Part of a small language model's weights: 1.58M parameters.
Each number is 500 + 40 x the weight over its row's rms, rounded and kept within 0 to 999. Layers, rows and columns count from 0. Numbers have three digits each. The size before them is the row's rms in percent of the matrix's.

# layer 2 MLP up, 384x96, rms 0.238, rows 154-226, columns 0-95
092:518501469587497478478494483546526500487532481475528518519551478580473526496543474522522501462523500430422541452485554475486468480512578494474502536415476514497521481552495493467509448451442452532497464459488538459539537449553538496457455533594604453550554505521426509546534472410507517528
106:526509505525418487408653418510505524517488487539519523447491521537528515502440516505464508521500473516467589587479521556457508459448442458457472446536481465423487541485565491478484498485541524484541528468487531432498521477493501464435510541541576482457501493503472486509551516523487549497
096:543450440491509522521521540510499505499419495515486493488555520497413486531543536461437545467469433484529477462517452450522530517415547497539441566484526456446495512449451528533496557476519518541462490500584548495452521489630457495509539478585509432482450526529516473475534512524465549508
117:501457527505478520456483468483505569477473579570399561456537518527451516517526528562479553461411509516473527568516532494529488524414473466514545434484454452472537491496381481477512488518448515552529456554555526454477529537487543484458496467498523537472433478530526452456534462504494480534
084:470532427497488464466536495560529491517446493459535465450437468606565593473491503496514471512498467499551523564497493562544458490485431415468533473505532501466527535496500519547529501540538507569486555533545455481486552545494433510481444447469521508545522496495502498510450588554473424548
099:465452444487507516464571451484521506531537555513418522437485482452447541519428544511438499512540469504445422535570445553480492516456558484469594490483477541498526522479472598493475542528483511460474555520602522507495442485481488470488492458502585490444537509541488498529491438525494488523
094:484530453463471469487577497541474498559499530496502468383508512478542567426517537538509483462524496424517523520519505539481476482474460492572438493500519420479518522491532504506468598466547523442516529527541480571529540520490514522466479458465495467598504488529523514449391415510471485524
099:489527469536552404517492507539496477553503472514377572514457481551545523451454512546464449462529398569489552501518472494501472501505502522519510583456468474497465509444456433535485484541499495550461506525504429479412491469495554525472497499516523529468472512537534543453518450506493533591
106:528476515517510505473521465501510568464500520522390514499488521489536570500407515518462513376490513560570486530502535529442507506486489474449516477534418437484511532488491470480462529481512527512424555499528541421523518440449520463501500463544453533538413523519484524560451513511476563565
108:424537492517491452533490516543463497503492488389449448456460504488606463459493475580570449494542482548502523500570500495482483451556556421482502499500464484484485564490560533537596490467504498487447502464488493522579497487486552510478478459511499556506490519532422479489530427510489573489
110:505541537546463535448523522465494518562399456501465450477469477495469533444536415491519536476388517550447465565457509534488509500410461445481434530523497511445528515433503475504500506498544548576532521423525533500558545513505517521520447541497532508577486523538506466524440508526472508532
108:534504540501417466493504489514537509455450577577521534484540449494527450460473502472584452508539474554465454502545531482479460537506514480534441446426466445474548522512536548537468485398515531421460490471527511566502525451422493495500481508542498490509467569512509537447460531527505531590
062:594475532474447508459535519542507523469524551485458465401531514545532539473504443471490496476493458445471491584558504514551431455453519479498451509499477479456571511509487470466486531437461547560421513533502548422438530476449459458490442451520564512494447543547494542521545497509471485462
075:512495512527471509480455535522515530502513544466463398502499492519516499416525457512492505492494431556521581494507500507491466429484527492529478474528496489438529564470498513483543536534588553601443512515519551466453466481456483459533461488509542512405503531534497556476402467544401471548
105:479452480499486436471451461520442517530451547484531527482568425465527531502512569507478546459410484570504491534559478506548434537435477447553523501496465552480522507523559499545501543469500440489548463545585538473481489508490528488543516451557558532400465485503510448479547481468440455498
055:488430509513449406462520459523473555477529511541454497439497482534487562475465464434546509486516441496498435545481531484530470462456486478531500484553479390461512562467544471488453506484543567559514544516529527444526508501541585421503422477515548546493514524548570544477521488502453533483
103:506438499575528428480464475477537537463487514416492580499456414517501567481517523489505551453470504528424516447522466524464488498516564520550474498451538422484540500508563531494468471530514506545445537526523467505550445418448506438534506515496460563564493572516472541434498451531467488500
092:490509503525498417498499461527404511565504596575525499444478485542465547476543477459547469504463470537507585537523474540481446569439489389446509482516468476500490493443497531566509527524519528581503474574504544523520485539481528549494469482492440543530469493514493455467461508521496415505
103:470399522469450415526541537437573439451530579458499444530531492501452527482493487499483465473504500511439500515538480569546476493526461539507518613510521401498549485451587490442511487503470521493517595476528532524455529478501487449538446484515489529532477492526521507510437476528467502517
110:490515431534497537447485511568439567446468544492524491452535475485527500474475553474482526502428527550525500539519450480534462558451467484493490460510504453493511480482492575571451501476498562482527595492568502494596548478508557494441496414513518455457495570503444536469517538517415538498
086:402531524472498491512571396508454503529502563511484495472503509471541529477519510445404570536506488485520535515555454512486512528513487480496479479452488446512547554473457485556513525559577488512467559519532439478457468553496556511418524474508560549436540522510539505460432457497499439434
115:528466529536489484555454467532500557483485450518507521448524451581576523442441533501527509501466515444457536529492477505515516537554492507478558472408455473461507507534472485443501550468515570470497567512487469390487487459532528480526509536515431512521487490523415596449433511473461551454
103:454476524609416468488542546537472493543452509518513474514528580560487497468517478420517500522545473507514498559437526446552501433459485454499452510389503542441476532509491435512443599506484604529485542458510490484495494493496475441470479497531522476463547520527478523501535488453510526478
109:513541475561494498472466446505487498439499551578491476452484575489489467432449528532584492494532440503446487539489501552526497448491452487430605510423446534464462558459532509476536593549574558490509512502535512483433496455543463457505424465490472493539516487529476501505498472541532507508
116:533473488522504457489497458513475559475507516532527489459586468555527505442501536510451478523451418525430529539472464561490475523551495491430462451424499514462481524541520625470383574538481532465529599504527490515536453461540502543501471544474492479520502513525465507498453476510483525456
100:449506532541512423477472462494495494511470503505461474548618512465450483478438515518457568520467486501515431558586475514536524517502504438480553487454462527482570506453496514511458507570532523485481492465584583507467554502464515459526470446519501598507478532538549472492444515465517460579
096:482530518553471500502501471494477454462482492440487603486557506540479507497543513505523540455455489558527592501495493492507455499537542489529459503412484498498532521578478453458492514522460462443478451491556490510408436477600554431439446519527532576511492492498454491534495447527452546561
105:473442537522492505500421418466465575519519574546489517503512455542470525463485519499567536461454514442558460500574427545502501437496464437535557518500459502458513540458504472484494557519491470536535507497528450497494522476518525451571411394495482524578510482550532477456483452457494519515
120:446527511556463505386495526531503502459407468527492518485555460558505485481488550556572565515472517434473506574451452538465502465496470422475554488498532465447515566514447508499462510556586553490483490566495546463503473504534545445470464497510501461501465494523535429446446498518525541501
084:484505463480535522492475536476496579502474512454506512505590572448494460466458502484490494526493447549546465478476595464536537428534538494473456436370422451483504510507559554548517474489580561455457498451531540515475505508515532523461491492578530439524502488539485537474536490501442493512
104:469499546485501509446501493495532521488486492472440453516541459499549492507418536582520470510553472516481454593561564561524509503552513488474515500451428539460503538490462465419571478519513480489495524563495450501426558448473533445519401485546477462498540494527551474504461485461516418554
123:474485547462452512488485510504542489490501487415430569545521436573548491509523566518520516487468497484533564564536531487450445532486514452528506490434490471431545546496574526534569433488601449493505439559475433476469516537481498431448474533542512513469527478510431500478476463536486461487
084:477534482509508494515524520456537534486471466438507522463510475567578545472496509504483415515423416443495634546499541494488539441547429502506575537493503447459465484512466510489522509538483496528445500523475407493477546514560515496510512457576558454480482467509479424534464518541458493522
107:465517519464447513492483515474479563547507490441480532437480406499572575461530588542451473469464409508446501496559524566465483588550522478488496509511522536482447479488421494492479491523525496518474456523453448493544455462501525558484434510550518513549496464532493443495542458578478556499
100:524474510475425494445514461532544523493525522532510477492534493606478487459488570436461458543439465485565584465504547558454392528448470425505531512500440503454505524545523486471498488538511489527576514496560579480452537518491474441533498503505492503480546511514523530484413552495434492490
101:452546498503441530440526455523458548487452531449477513523527461481508513485520531454523542527479478541480590513462503493468527553450405502532459449520488481452512518516539545402442548451494516490516571502587553533478495471486580470476452531516560489488490540515520466389523515567487483453
096:541546417544473525467508446548428491446469533498513569428529518583452488518513553510515543476546489603539480485521510480507472562564573521505521539430481488483578522553465518431456476429471478528442512494545558474483503440469547492431495507504536547526488499493528518491501452480470531471
106:526556502523455453526521501523429479470563499531478431494576557521539439443516517538432504504507498543499468540506475515485471463567473441419556517545487507455498507458491519504532525512557480522490513386504513501518537489446514442428454386574522474440451497537496475513531483457511556509
108:487530460512501454519448465552515507538458473483534435518520550450445511408463425543551589450426506490516506519488487529559456470536568492519457481527541488450463504466478484526530566526503494573551500473485494461480499432507483508552450509513447556580505510533534427504428532444498565498
089:470437486430482562505533468513448615501470460480499488511505480531499563488490570486443556511427394515546513510552510520528498527462478484481568445510528506445485492508495465483478521537573588540590513507516424427510503529495501487437522460551518476478544488498471493471514520528434504442
101:485521421460522479483441556518491472499501516495508478470537561489509448488496441564557504451513512520414419550529616523473519502497513514446477554500466533490576535480456583443509540505488485523464527560531550499452491431465525502477465521546488390462491500540476531528526492441498516437
109:469514464447495511470574532528542488532486508501491493396487450480503461505500511548509581509561481561483439476535539525449499441455489534515492491467469569496564554466437548489477546465576513505419514511509564466464453502473555493467426514509516501430515509529532524451422439585488485468
094:507532443569500547429445522586491537405465473496461504476511483531481491521453520544568518476487500552464538555479494425505541473574491485540533502480427454454504553545495520399478546495548463468464507478510575513532458420542570424489465483485557528506475505507489494520500488482506564502
096:531510528522512494411546467502483585514485565518456466503507470515599551467534416500440493502488459459511539587504480532477466524528446457511504522560470464444433520486517551506527615494477535516476496497497461503558599547446500555528501453519497485487486470521439524487496495484485520409
109:585472494544527546489424511467551559510454529528551427489512511540456462408515446517547536501368452569510440540524531464540486547539539453511489573488465531434540547468478505504486533498483579478429517513516514504490528488446517497512517456499494460467461485521456546470503553490474503465
107:526459501599545574511537517501472526477413480502454567484502498572546501502495489481481581477484493525494541587551494471474491583479511534518478412488539420471514563498426552481467537471488522531482529506506478509514569518489544480437464467484510513495389525489419457502483499488496521442
081:556534499516520517485498546425469565577487504489424584493553526497517474515512476442473499502427429551482507539527545451496449530457531493574462448514408399452509495525545479464437541427532537462501525529509505546475518458494547508473493489544516497485427524555471551507477514473453479540
112:521495470574496445529444513536516528494442533493487540447496487483514517471487525541492457450474485559550575534498517500524456605459590482524459522423485499490453496467512570385491483514539510538450487481501510504537581487492504506486471454480473516616414517507471517471485456548467514555
113:526501489606405454472558522553447438528523507446457500504504478529486492539497582527506479546470515498448532547492475507484500498550551436459476450467530461479522578558486578545540502548546495449483546551473456457456457530546504407449437478527518530445468464511480478486467466496517465504
095:558507535478467499456580415467438474553546507465437589502551524515485482471506545523455490491462507481442486524531432578472490506482508445507520500524448441469522504487508523526545450498525461516543493497477525413513504534586506492509430526537461597476566481517568447521475436492447509475
096:487516436500413470511536539480539475518466464483484508495518467540499455526482443470549458471499522544433542525465492512548470433546467478483439546472447505465440520429517602450490468536537478511470532532559541460460482449524504540529553512559489436595518550514447442539497441533483565503
094:508489484558540525383422453527538530550472461588510535497504539539462507470517509508455564499530454516544525487564508438474424490537557528496452474398527464498534521538464503425531486519547460513481560487518551453461503448556553490557500494465511545520496516512516569482520453481469536454
107:481484444512520527514474492490537481510404480571486467438491452443544480462492505431561486495446485578499472477519553502529522484543487537517500543446399495491485542420477572542448551527567511493512520503498580512512516479490578522442516451567571452476440517522474512440479510560477503513
106:476413459520476527541552474551529523425548597485510546486499511482475548471473530507522556485540446484517477476519486521427461537412477521507454516468456455483521505467537527460509544397542540507484599559518486537499471485533513465520533480488515583508530530516485423407513482514475495564
090:441479445516531528510543416548422531397515473491515565499485461485463545502428539546562477500506467551537545509569524419464531464461520485533536498445505534474526501454555512473455520497554469533457585488505579478523502520550572515489500427496518538497525522496454538530544501475477434487
111:466444458500521486502504516547402491479543490493504526423430483551593509493477547506527518497531480586499457510600490522499476560498492422422490510502532513492474541521420541504439584515477510492411513498529446516491487554412529470468460498501490496468467509538547495475564470520485470554
095:527512537496538422507412430531501481441473494500463497449489535487580449471469548515525449487520487553486558492536446468537487451497595473446512515501453485495446519472514576544474610452505578509428540503527510403495488495436547541531510506519487494534438502536455545489536494499494498498
069:524496518495424529496453473492464528528515561534483479466545505496511508474465515453494534440454464448484514478556584475472449507506551502586452424490482429471522544513518580483499500484587543509475524497531552458519578408498504454486540483571489457479531509525539558471509409523427545504
113:494542480514481482505507468519437476426480537494523452444488442487518459522547504501526443491486461569496527531562554460518513537516524459473446547414434535497494508555517545483506611479484521498430460518608452542415485463476573486443482517518492521475441519532510467512573478516515462555
102:539468428574453544457442446446505510405527530584473452485459539551540466508544528455526513518449480510513565524513523529559433483458490447478484592547527455455451507514560551490541489495449559500464492523524542483486544490475507492523502456514512517456470519505492453511444555486469419563
111:485484504582527514504460508515474495438526528535461516413496451538550473518485563504488483496485489557439503557494546553567429491510480554478445487415436501514530539468528469493557548452470460454570524484452503441512569535549557445502465475507598551520439479539457507511509457546496524504
108:444515522508495530499441493497471495492493531523460462457502480432431552456505539494514578375454499581519491519560574416470530551450546477506578493473530472474575570495509486536537548518512512477479516514522540464473507426456514425460497494552521502444469501504529474450490425525490503532
094:492500561584433489493483494441508512474503558517431518405542516476473534498525491500456507456414499479514453531566567575534430548501525505428546465512446521492506543526479522481444511470505537467456434475480536472575550487519464524514464475519463512564450487548449452529548530543451491447
083:460499452548464518518519468457514482525466466548487607457436435504473573491491478502414507470524505527441537526564529582462451564465499511470544480510491470518628500529455495514485462448476453522473466466552559500523500551548516495473526447486524555526520562487463518498448544521454526549
106:447468457608510443510513483512505472424515483514499519455485551476500504462478486517448464460502497452561555502501465558459516471536512486460558535434521495514500495544513479418475541448531511513417487551486516461495502507566456461506518471499459579547439562529418471530472556502424530588
103:506484530451488509579540488482509488472379509530415469500532533477535488433483490422485510530537495559467503508459498470497500451460467522522533533530498574456516528462476487465471569470543508498479599546531573434492430490465559523488463464488469481524435494555498519495491520616499552494
081:501445394548460504501474508563449490453470531479505453447527538541408485531520515410532551535518453468473487461502450519518488428425498493476486551479480493496507507495501548463442493488553486544482524532548603482477439457598527518474468512471434499526450549504508552517523545514469536546
109:488432500481521519454508506521523590486516498530558539459507508427521475533438525531498495456496443531524458586536460511567521508482473458457572510468523465477480504498469496541531484538495588459550502541478443501416574377533466525395463497550512509464489480537511536475442488474499492505
105:546381469523453427437559521427541467441489541485534502460465525513500555500431546467514477494475491512471573522504566612475473465537516477477457537505455447478558559518517462464490506533537506482469566603470521471531501480493467491511529490493449472504520523524452489559484561489497484543
110:518447540492450465431544492527512516538550537555522579500494500493553482499495550518541442482535463480442477470589500513433460536510492432580539489455498464481529451508459520619497498500422529488467537491528485497553482504534535519519453530517479546542455493522525406467519411440466483517
103:527498508537571536516517512495438522488468495500441504502486529533474442455553469486502516474475505611417516539473576412530548467431503485481525425514509508456482555483459468571496562531495530473499530469489512485507550551488545522370456492562505426451497474532465505506506521525479566521
112:455513411467478490479506481449515533494507573473450514473523553475451528429492456457518570500475533541414516523498538492480489504459398454548444523513524523456549534517487502499427531512488540452536521385539554554565528574515431515457471495481532481464549512547513528545497484487461514537
115:513493504532435436495552467462526504451442498518454515443517531469538511487510550494473477503513494558495535524568541537492525503524443427475514480533465509473482509513501558497391586521497561504518598480616564478486555444551518474497434529507540464562482530509470492430440483481463526489
# layer 2 MLP down (transposed), 384x96, rms 0.193, rows 154-225, columns 0-95
081:485509477575522488510477530508443510504509555535451475492523484472497479488481509439525508560459483489607465583549498551534466535459501481495428519600546451462498462499487545466479522551478515545507440500455437549521577488449477475479494465394437568452467535539572512466511482514512540507
094:503489540554536489505628524541526438461507469437480521473522484471424477507492546466489532420553452505565500493519487504530503513499489548507529507605426530517471532562546526481474471380505516527487459472514488498506492476522501492378524535497505447532507440510457505522535472474522545445
094:512549526519491500457537578588461510449529498481489443529492473471548481554441481591505541497505492495476515540530518516547500464458516463502428443482525465507512589586491512481511502554405505507493551403495437488519488505467522541520492519514516559409442531451521519423525489431490480496
102:483481536442521525509510502487544570465540473557438503517417487494502515521503531549510462507457552476576518475470462501556456590453509449440600511513463522511539409496513519458500539487529473511469410509469498557474584462472432489529526464432550500477514443497459534524508530558534456494
090:474493484509516572530533563504534491481476530457537454573471489450507484592461480441513515494568520443440527526529461483479496499500524492525450509510535493600544482519482498477503456408497477483447477512532521450507515448522596525432548534430493460505488484442542562525577476407491548512
104:483522553472429525524591495477487486470478481460548486457519451549477511525509461439501544460535516521469489454481486505500455535503510464551509523530486515468522544563549474465486510514553521566549524506495506418506456597528422480509511451555500436544557465494502473459495606484388430490
089:445508528533619539503544544526552559512453553562532500496546487486524497532517434499499518530496493502514444532446495537486507439440528444482505509492506465455521499473461462469514589550483501468467552442460418530480503522480452508430550527499547511433583445454480462531468582497443496478
104:427534540506470488497485513521575412507549479541484549507438434567512502482485511495455485522560516515542491441426518473549461530576518519539463519449512481518509446515476480527554507456470442551465533439476514551465457513479410505496469491521479591497547518600471493517429548494445526517
102:527515520533511510486509528446595449531465459464503441508465494470496501462548468497502498555496474462528436433559531463478514495451548531504522531488477473498445520498479486513446468545523583497511503516528526499505367439469415532522511453544537489513389533528517559552535542521554433542
101:536492414486428491498447429492531563450446455514503498569497434476464516443471476445499488472483531552447585466534546603482513462512528479582517519446538513502474548479537433486459480514474561487499470569511522493514489540497498461535529492614501498558471508549479504526475456465534492518
103:537505461439520439566510476476455418482477523485555502508517539557443477484512495543526434497515491471463489473530513496521486475548502572476451497505536553455435554469475500509563451503470563587521473483493595513449491540552495462536417384553513522521502474480480505520551557471453540476
088:500536586578461536500475500496462462484537474548491533489490481547455459495507536416440577509509472517523474439413557566467487473447550480514516516493471431525504443461472530495480481573553494497522486566457498469505504542490538557475397491443516517527543484487524528549427520586501527479
097:520492489517463495499511494499468544492463527523460486429522499541525551443489524491501484436490422478484527528554517518526455506494513510550504528496494469364534526528521515484475506460514533558493518497531468462492483479521475484474433493620511503493476594678529509492475473514415517496
105:524492471489472486485532491439478523489482512487486484420539479536514592422486512486522511465483439495493523510554504496504478566470504482518524525481480507365526489490454532439497527518573542554495542495559517477467545511560519480491491465548519491497471555654469476501425483541405485506
101:446510508499511483509580475541524497454540458463486475507560417528473488507583544448548464522465523450461501545480405471455579543536494519509483487498501508446497524493388474564499518529490475496510568442441526492540430527500555459526446518534461542519537459500532471510466495475565577451
088:480479497516459480510523484465455549493487509555445476441512479509489574462503508477493506428510417489477514518534502522503463505505532469526507527501503452376524512519497511459474506510528558578481528481545502464508505508556505464479493480603515506495494587661510471475483498559389521519
085:471522514464495508517439488538470399506518497526529533527488478509480493492478571508516565470527466469486510510565564489516511508570482515514505512546556543541527402487514514480540555482524437554570440513536599429482486466518505462557480415419466516487517462488442472501527400505474504446
077:506519513502520511556506492525574457440433471455487523490530519415508529514517503461520445540518452429528486566547564478509520521526424497525457484546494549420513482520517544494414519468487502462456479461523491501451549501533497495485530519408499487534565468511549560517559427397539449543
090:507385459443527449486508565519528553559502426521590550606438502537465470536518547553504467446472545546503440538530458528561498482486498484528514532479533450495505447493502483515500482474503449536462526543528536486517448456487485539502515484441564487548478461408483538499439469516491505537
120:489509455501494545493491534574470562473459522510410528479470473389500559506509556442534546496480478504552395482527489468479498453500483529519560509448494508492473465488508621556501578554513563496500465518530449446436492548535517500493536443484535454504496480537547476518489504473442440523
075:540491551560452502548478508518558460516492535537474564525485559516478517448556412573575509472437502466527450510482546514508516522600480545480405538508545505510514536547499369501481458430480523495516506455474502518476481472491467463519442498473478450560476441521526457505502452482513539485
103:478517525499564497509542581519589553497461457486543510517522442500517550459502521511561453396445559514394495526392473498485528519553458527439560497439512475525527587505497463549501463510501499510494536489454441490464485530527468522498554502504491470514502430476549535458460539446498470493
102:432514537511542517513482492425514553551473542574449488525529460469423494545527462531479547479525487557505442575483485504527526470490544486459485470505463497490501509526513447464543518568445433536504471512473548467507530487442455457512549536558472496501449533485482453554393595491590457493
112:545464562465499477506548493534485529539545491549477444523448514513455517508443634515517476454429484528487454471490582487514502448516511558519497585523491484417508505491522547503513489507463455458542522497402541550447529516477478456457505495563494482559446505536542442511466502548467420517
118:533467542471477477490610500509532499470463491486500486448470466479474439460519550535425516480490480553501450440459540484456544463524449533566524487435474468485507489521487504519533504493454448551523460595507419535580446467486525503537515504524495537553509438523573611463520553546483512529
123:523515511431468438512450458489527472529509505465445476483499502538520524479536542550467506524472419475521524560557514535535569467482521447496439536528456496358494510491473516472489515596504503525483464507512485468504552455462536453547482498529564516513476543610534431459429564478506499521
099:557477553438466514529525497502456589490435532467530476481532457468510464525425526553458486487531490507549563460493554516486471547441491475517539475564488504388511463434519475533502447542511499492481504455534514507493584465468477599567544442521500492489537491516516553447460476474587475470
112:502464528590469467532545512459457571507488548512525481560407504506490465526502519562503480511493548480546542517541495520493508507509552456489496485480466496452597515460433522508440465466477450511549587477535464577505409471483523484477450480513513497474492452598535499499380482459496514497
100:467486546536516452498469473562533449532524487542540530546523472517483416473485506512510494518520529485510550587492482453540517468508456419445507495505513536609479523494480529516481505500516507564507499478472471506487524523450414462482489496499507538466455472317520485527452533547581530502
084:478584507522497528537414496534525489518476437521442426484455464452515520501558497522505497461522526475475482461460500550423473526550494563542469587506512497453513459454502532525500510460496529530496472497483424467482510449544476539492522505590486491581552528615489475502583432512457482454
100:512453496472438500492569471542560536516496492571549478474515517502517484447502509512437494564505532519551506526433566446441504562437492453542529541472470454509508527470546489542514552470419567482439529490488491507421493498517507550517484450429428492518447550598532417532498533481480507525
116:553459533482503504512520484459557474508376472491515522589466462499509456529542472562502479449437536522576491508426555477442458486542552493502489576501539485487536516466556508503551469481497508531513431494527478614484469513550464492458467477530426467466565483447501550442505460528502511478
091:479498497478550556490585523551518509415582517470498591523491476466501524460496515527503498535477506485480493513445552505485445555559516539528536513475532502447511490473499559500478433491522451454406476463498530551456535468523491440533490490400415477505430505555529465484537464441566556479
102:454531507556536530502447460435530516484499485506553533448572570541462448463493462459474479532435573443465520511448532447505519530514484482519440483497450517557507471447569439487465479554557544491537517429491478528553531567638500531519481505515479456504500530510515489481455478497422503516
100:500450482548532548496500554432436562513520547449529479527536518492485468512534550527463489500454469478485442429487440533526427492477456483519500553506490519420529431499464529475575481481505455510488525520449465547556550572572448544576541431531486429517514490535493507538440510563475463541
092:483540534477505479463528408549403523492527521459555507531550487490449570499436558476477449457506397475487493523509473510550475563498601496519547464497490514545507503545469572563487519490507450442536512456507540553445504500523483491492476472480425411511540500534524544490498432516550530486
087:469477511464517545512539541572494491569495550547544506491456434432561527510477443510431483462547457483477521500500480513465547517505487468440517483530489577531530451375529447532519546559500586535491499479502457502469503476549524471587472460450533452469549466488469477466503431492552486554
110:516420507443509446467542468545473451500480493448513505530503535510465464532412531572481487554525526495433487553519454489429521518499523521506550463481503499532550544509502519543455632472463406528459577439504484461556528537460475518513536460570526520533461515552463514491506496471508561458
117:422493429461573481473482409426467527516457536484529461488439441448527454445492517497495528467490519497524589506496471461568501460514459496480563499513477533444533523536475490496570521500509459556475499544552502476439530565504432458549486440581518564504527544519489494486511529566511563522
088:518457464505549529554474477508458524558539511596577536466516528452517478444517450516608466515550502491453452457465469465551571483520571446554498519510482484562552511519498474449548478531496459475469449475437489483468489503501527519496439497463547457481499529401508512489529556420554501531
105:532524493538458474522525456435538431454450497479464525512465470449475470567481471507510529513401551509530587459495569458456514485514622498477463553491494478452481531482533569446502500467527517478474474442496480553519546535470503508482464452516507492525589461521481453525490475507517603566
102:533580483494502486512440544551452487496560495529463562467436516512506556496492446482549523496455494472494499519510491428518394486571585483495475530469451483526484523508552469501526501498437460464460452456554504470506496568519515437492591482516463522576498556453442495492518434538490591525
085:473498503487481510560564510515567395487488487469549488545538483461514465452449493518476476473573484559494513504480526512506484557512442496488507472503468530495551502466467461509625453485512487480532474469497524464513531561470450551452432513525462609472507473405500560565441435493496552493
102:516544398530525411511523551558521465493562524476519480484540518450453497509476439590546486412520489418515511477516542477503463490599461536549549489492507472501517537506483531538495522520446481550539484454479474560440522490529479449457565491484486431498447480581514451500515536477554489475
102:452471479450480450562451598495613468476462497464557521444512514537523495470517533514437436463482494483496517514494537526456550466486479542502518426550491532488525456490483574545480514447499456575576469424495485539502472504530508454479527504500507486422479460572522520567502471490564567473
095:496478414468488503490512544476437518528556534531497488534460493493507494474483567487490566455444535496504500514439528503552527492445497527493536555473480515627524495496463550525554513516549499486429462521466521462500475556458525497508480450450549512454498468373512598450423525459547531501
116:516531556472473532492556491525477536480399521472441497471517512493526589495492493514487496479498383538483578521519542470482476506439559517519509469467443445428521485435474518478429558517529536579490520469557490484507524468515480495459502480567534526470480532614468515476557497530422494524
097:492537450532462561555542492435507506502477522331467439505490537497468525449515514491516466527525542483488508462536513448518470523529460481523527544517521493525369510533488504549504503554523497542620523496515519492515522510467419491459446474461494497554467532504531520527472542551505460448
089:513455512533466473481508487570499373528493467443511504490487491523508459575512518528484468577504576485499501496481495497523544486533516476484470432475510510581493626547488529574551472474519503520487522527489493479479475538507458492493459494491498516466500389372507512524509493460591481464
090:530463542456488492443454508514492564543472458487471487520481491516446533500516475539504545541548502467488539522508515526520424550491515539516484473535443478411569504553485501466570475461534445467556535478548480518481500512396413390532522601533451485453544463527543475498528545477461494517
082:573552490527464535438495464503569563527563526529512519514553556525478557540449554433497465535489442488583472458444476543524530480488471471512504503553420479490469474512506521469481440506443491508438494546554483520440524542489415453533519482398516480578499472482441555514524474477518490506
093:532548484489502500546550483507525436547514500527434563539441493508556523531532524541445487520500433540480514538481476488498460460566559444565556493558435493598531512514515476533464534517482494509465437468477506479486430481469538503445441398413540506494467501456526431533557511463529526480
131:466545474428536535491468509487520468492425478485453539473498448431516447511518515526476474455479496507475564573457514521523563473607531548536502503492486536501507547450541548491447545521501492484441498503484490476473513539481513592467472446549497532560512509508469568424560471431451594441
093:500549541469481468468522461559529441579439511459519496499451496509468458445513492457458527578490549438553460528516536488511577495499450512508465491521527518562582477461498513520454502464459433558460469545448525524565594504554466528500502506460502483545491474531521480455399560456530516449
079:527488531509522479491458530448526520571554532546568559479537481584504421418506494405484500470481534542498435532489564518544505495526461485464501421515518452438500467506511503513507526562465503434539486439582478551430471528451538552507431551493508527434529504475534518497519487471455535470
106:556459404524479484483468492560497463437560531479487524436472498544504464438501485495552479489480497441444592537528493485533445470487563434521519524491545545630497585519526534514441482512539484510524519551502490463449539531490501498478452486424561494504442445462521496511482482540566504490
125:530564450485521475477441426539484526468468586491494457473471547459507484483468500569524480444465560509470512538525492477526463489500557426480483553501470504432459544486527569544455546547500570491519495473481432518457525511535533517471496489563499460470486556630489438480556502537433464512
080:519459547487460516453478492492506530495461559536463503450529452501521564483515566414540547426466437507482510463510532458513487543488565519538487462447460440483521498517507576465524453449544492525461523510532511464510548416569483503474554523596493463474545543570509512487508453520388537498
096:563511484450457490557397529456461502522535482468508532484533492508521550506449462473491487502496458521479529436526497499538499489422592427447516526482517524481502487471552524500483554475542512531646557488476396475549507537556530503485552457478522475412463443505517477492524512489526483528
093:419521487508545567490510508449497495564560537517483452467513533489497476490465580483497513441519470493565475516514476529429594520479457428497505527475492554419516470538524476431561475534542425545475579398477500486557554489410498498487490508493504510518534551520435518483508500444506516516
107:518438545430551555526535506512508506538533477459508532505370551430520548491489432462455492467561498546481487547577503481421505504533513407535486468537517502555505476516527555496514474503517520482463466549528490537482463486557562480490436457441460470539439555511546509506513422469529508488
103:471497492491532542497485450484553563482510499453545495472463515503520515460522518474571524527545407507488448435470457467498506464492583544490511534465517500490462449630469608466409467497499496468495462519474526529464456505546486523416518503504562452459557582468499549523543509521473509484
090:507516509567460467551462537527475486466503532505512512461478475595463487458538521494446487472555440484492527432497606533535528491513478479535500527497489508385495553592556484512437457456490501525508513487526501505441510559526465552454475522543572423526513469543494482464476530505417500417
085:484545448516508490536506488526489555526489459485475425514528547509522429516514473475567505540501513486540525526445450496517545419499516525485467457429536492429479492486507542505499545543546468426565428497481568560458469494540456532489470500484439498589463473635519542500507436449509540503
088:399552456455498507461545488436482447471489488487488523431450442478555459520494455496482597525490489504474540486525562539488468446550474544524525470453507533536474506483499516510492528489579438440393555570458518539485571520533470539459490516478526544489556498533574535546503551478499471516
091:525550478506501453504559523500555508462420536543531476500506512516501497466532468442519501571533468510545467440470519528440500549454493481438520512499525520384507439515444517441511489438488479513530520615441493485516475494493548585544518425526464564518479527521552461476487490535475414553
077:499565522429555564462487494551516528518456501520602524605493473425516479531503479528500495544518432516477490488496519412509566541513529475464561479500493494585490497403556467526472485483468527506547493491488510549478543448493414476485511518465528437500547485398508478508496534450535484515
107:529511521476529554507504487523554539473507449534541524490457591483563451484474528456529470485528519532536528521374548512529456461463527509508499456569525460503407475495507488480488527623521522492465476443475573504440475501523527486474499552410515472491513486459543479513428547500432506450
092:425500478512473449498441504477502472516526503514585416511463540580505543477446508536523451506420524438439507533538483560476482489520531520457599533527515533415505477479516481522494419511529501490487509480542537489542509520442457435525508493490550514506509436550523551497494576415469576523
105:435550484558480566482480488505444483512523487503431468503498507543501460420469483567552497565530510502537502533465449516467502542474492523574440439449504516459456515546514444492588437505549471540414514502476557608508551520457457529482532493518519598473472468519516455462525482472486518486
104:517586461547451451552389478474472527536503472485479436575517482509454463534507516530431550477479528496533449511499478502536500525512487463473492532547554414450484490444448516501512535512456439545537520535475515521473552524509480587559490481505565509552484437554426465533448521462464544537
119:508478494509421528513483485512531539518521476534481515361485533499546510466573499487511466496488513494548432492507527559449469529560489494543485480524466496379422515436488500495598516453523523540503515504521472490519466508443502539507501537630451503504485490534475467544443508435551479532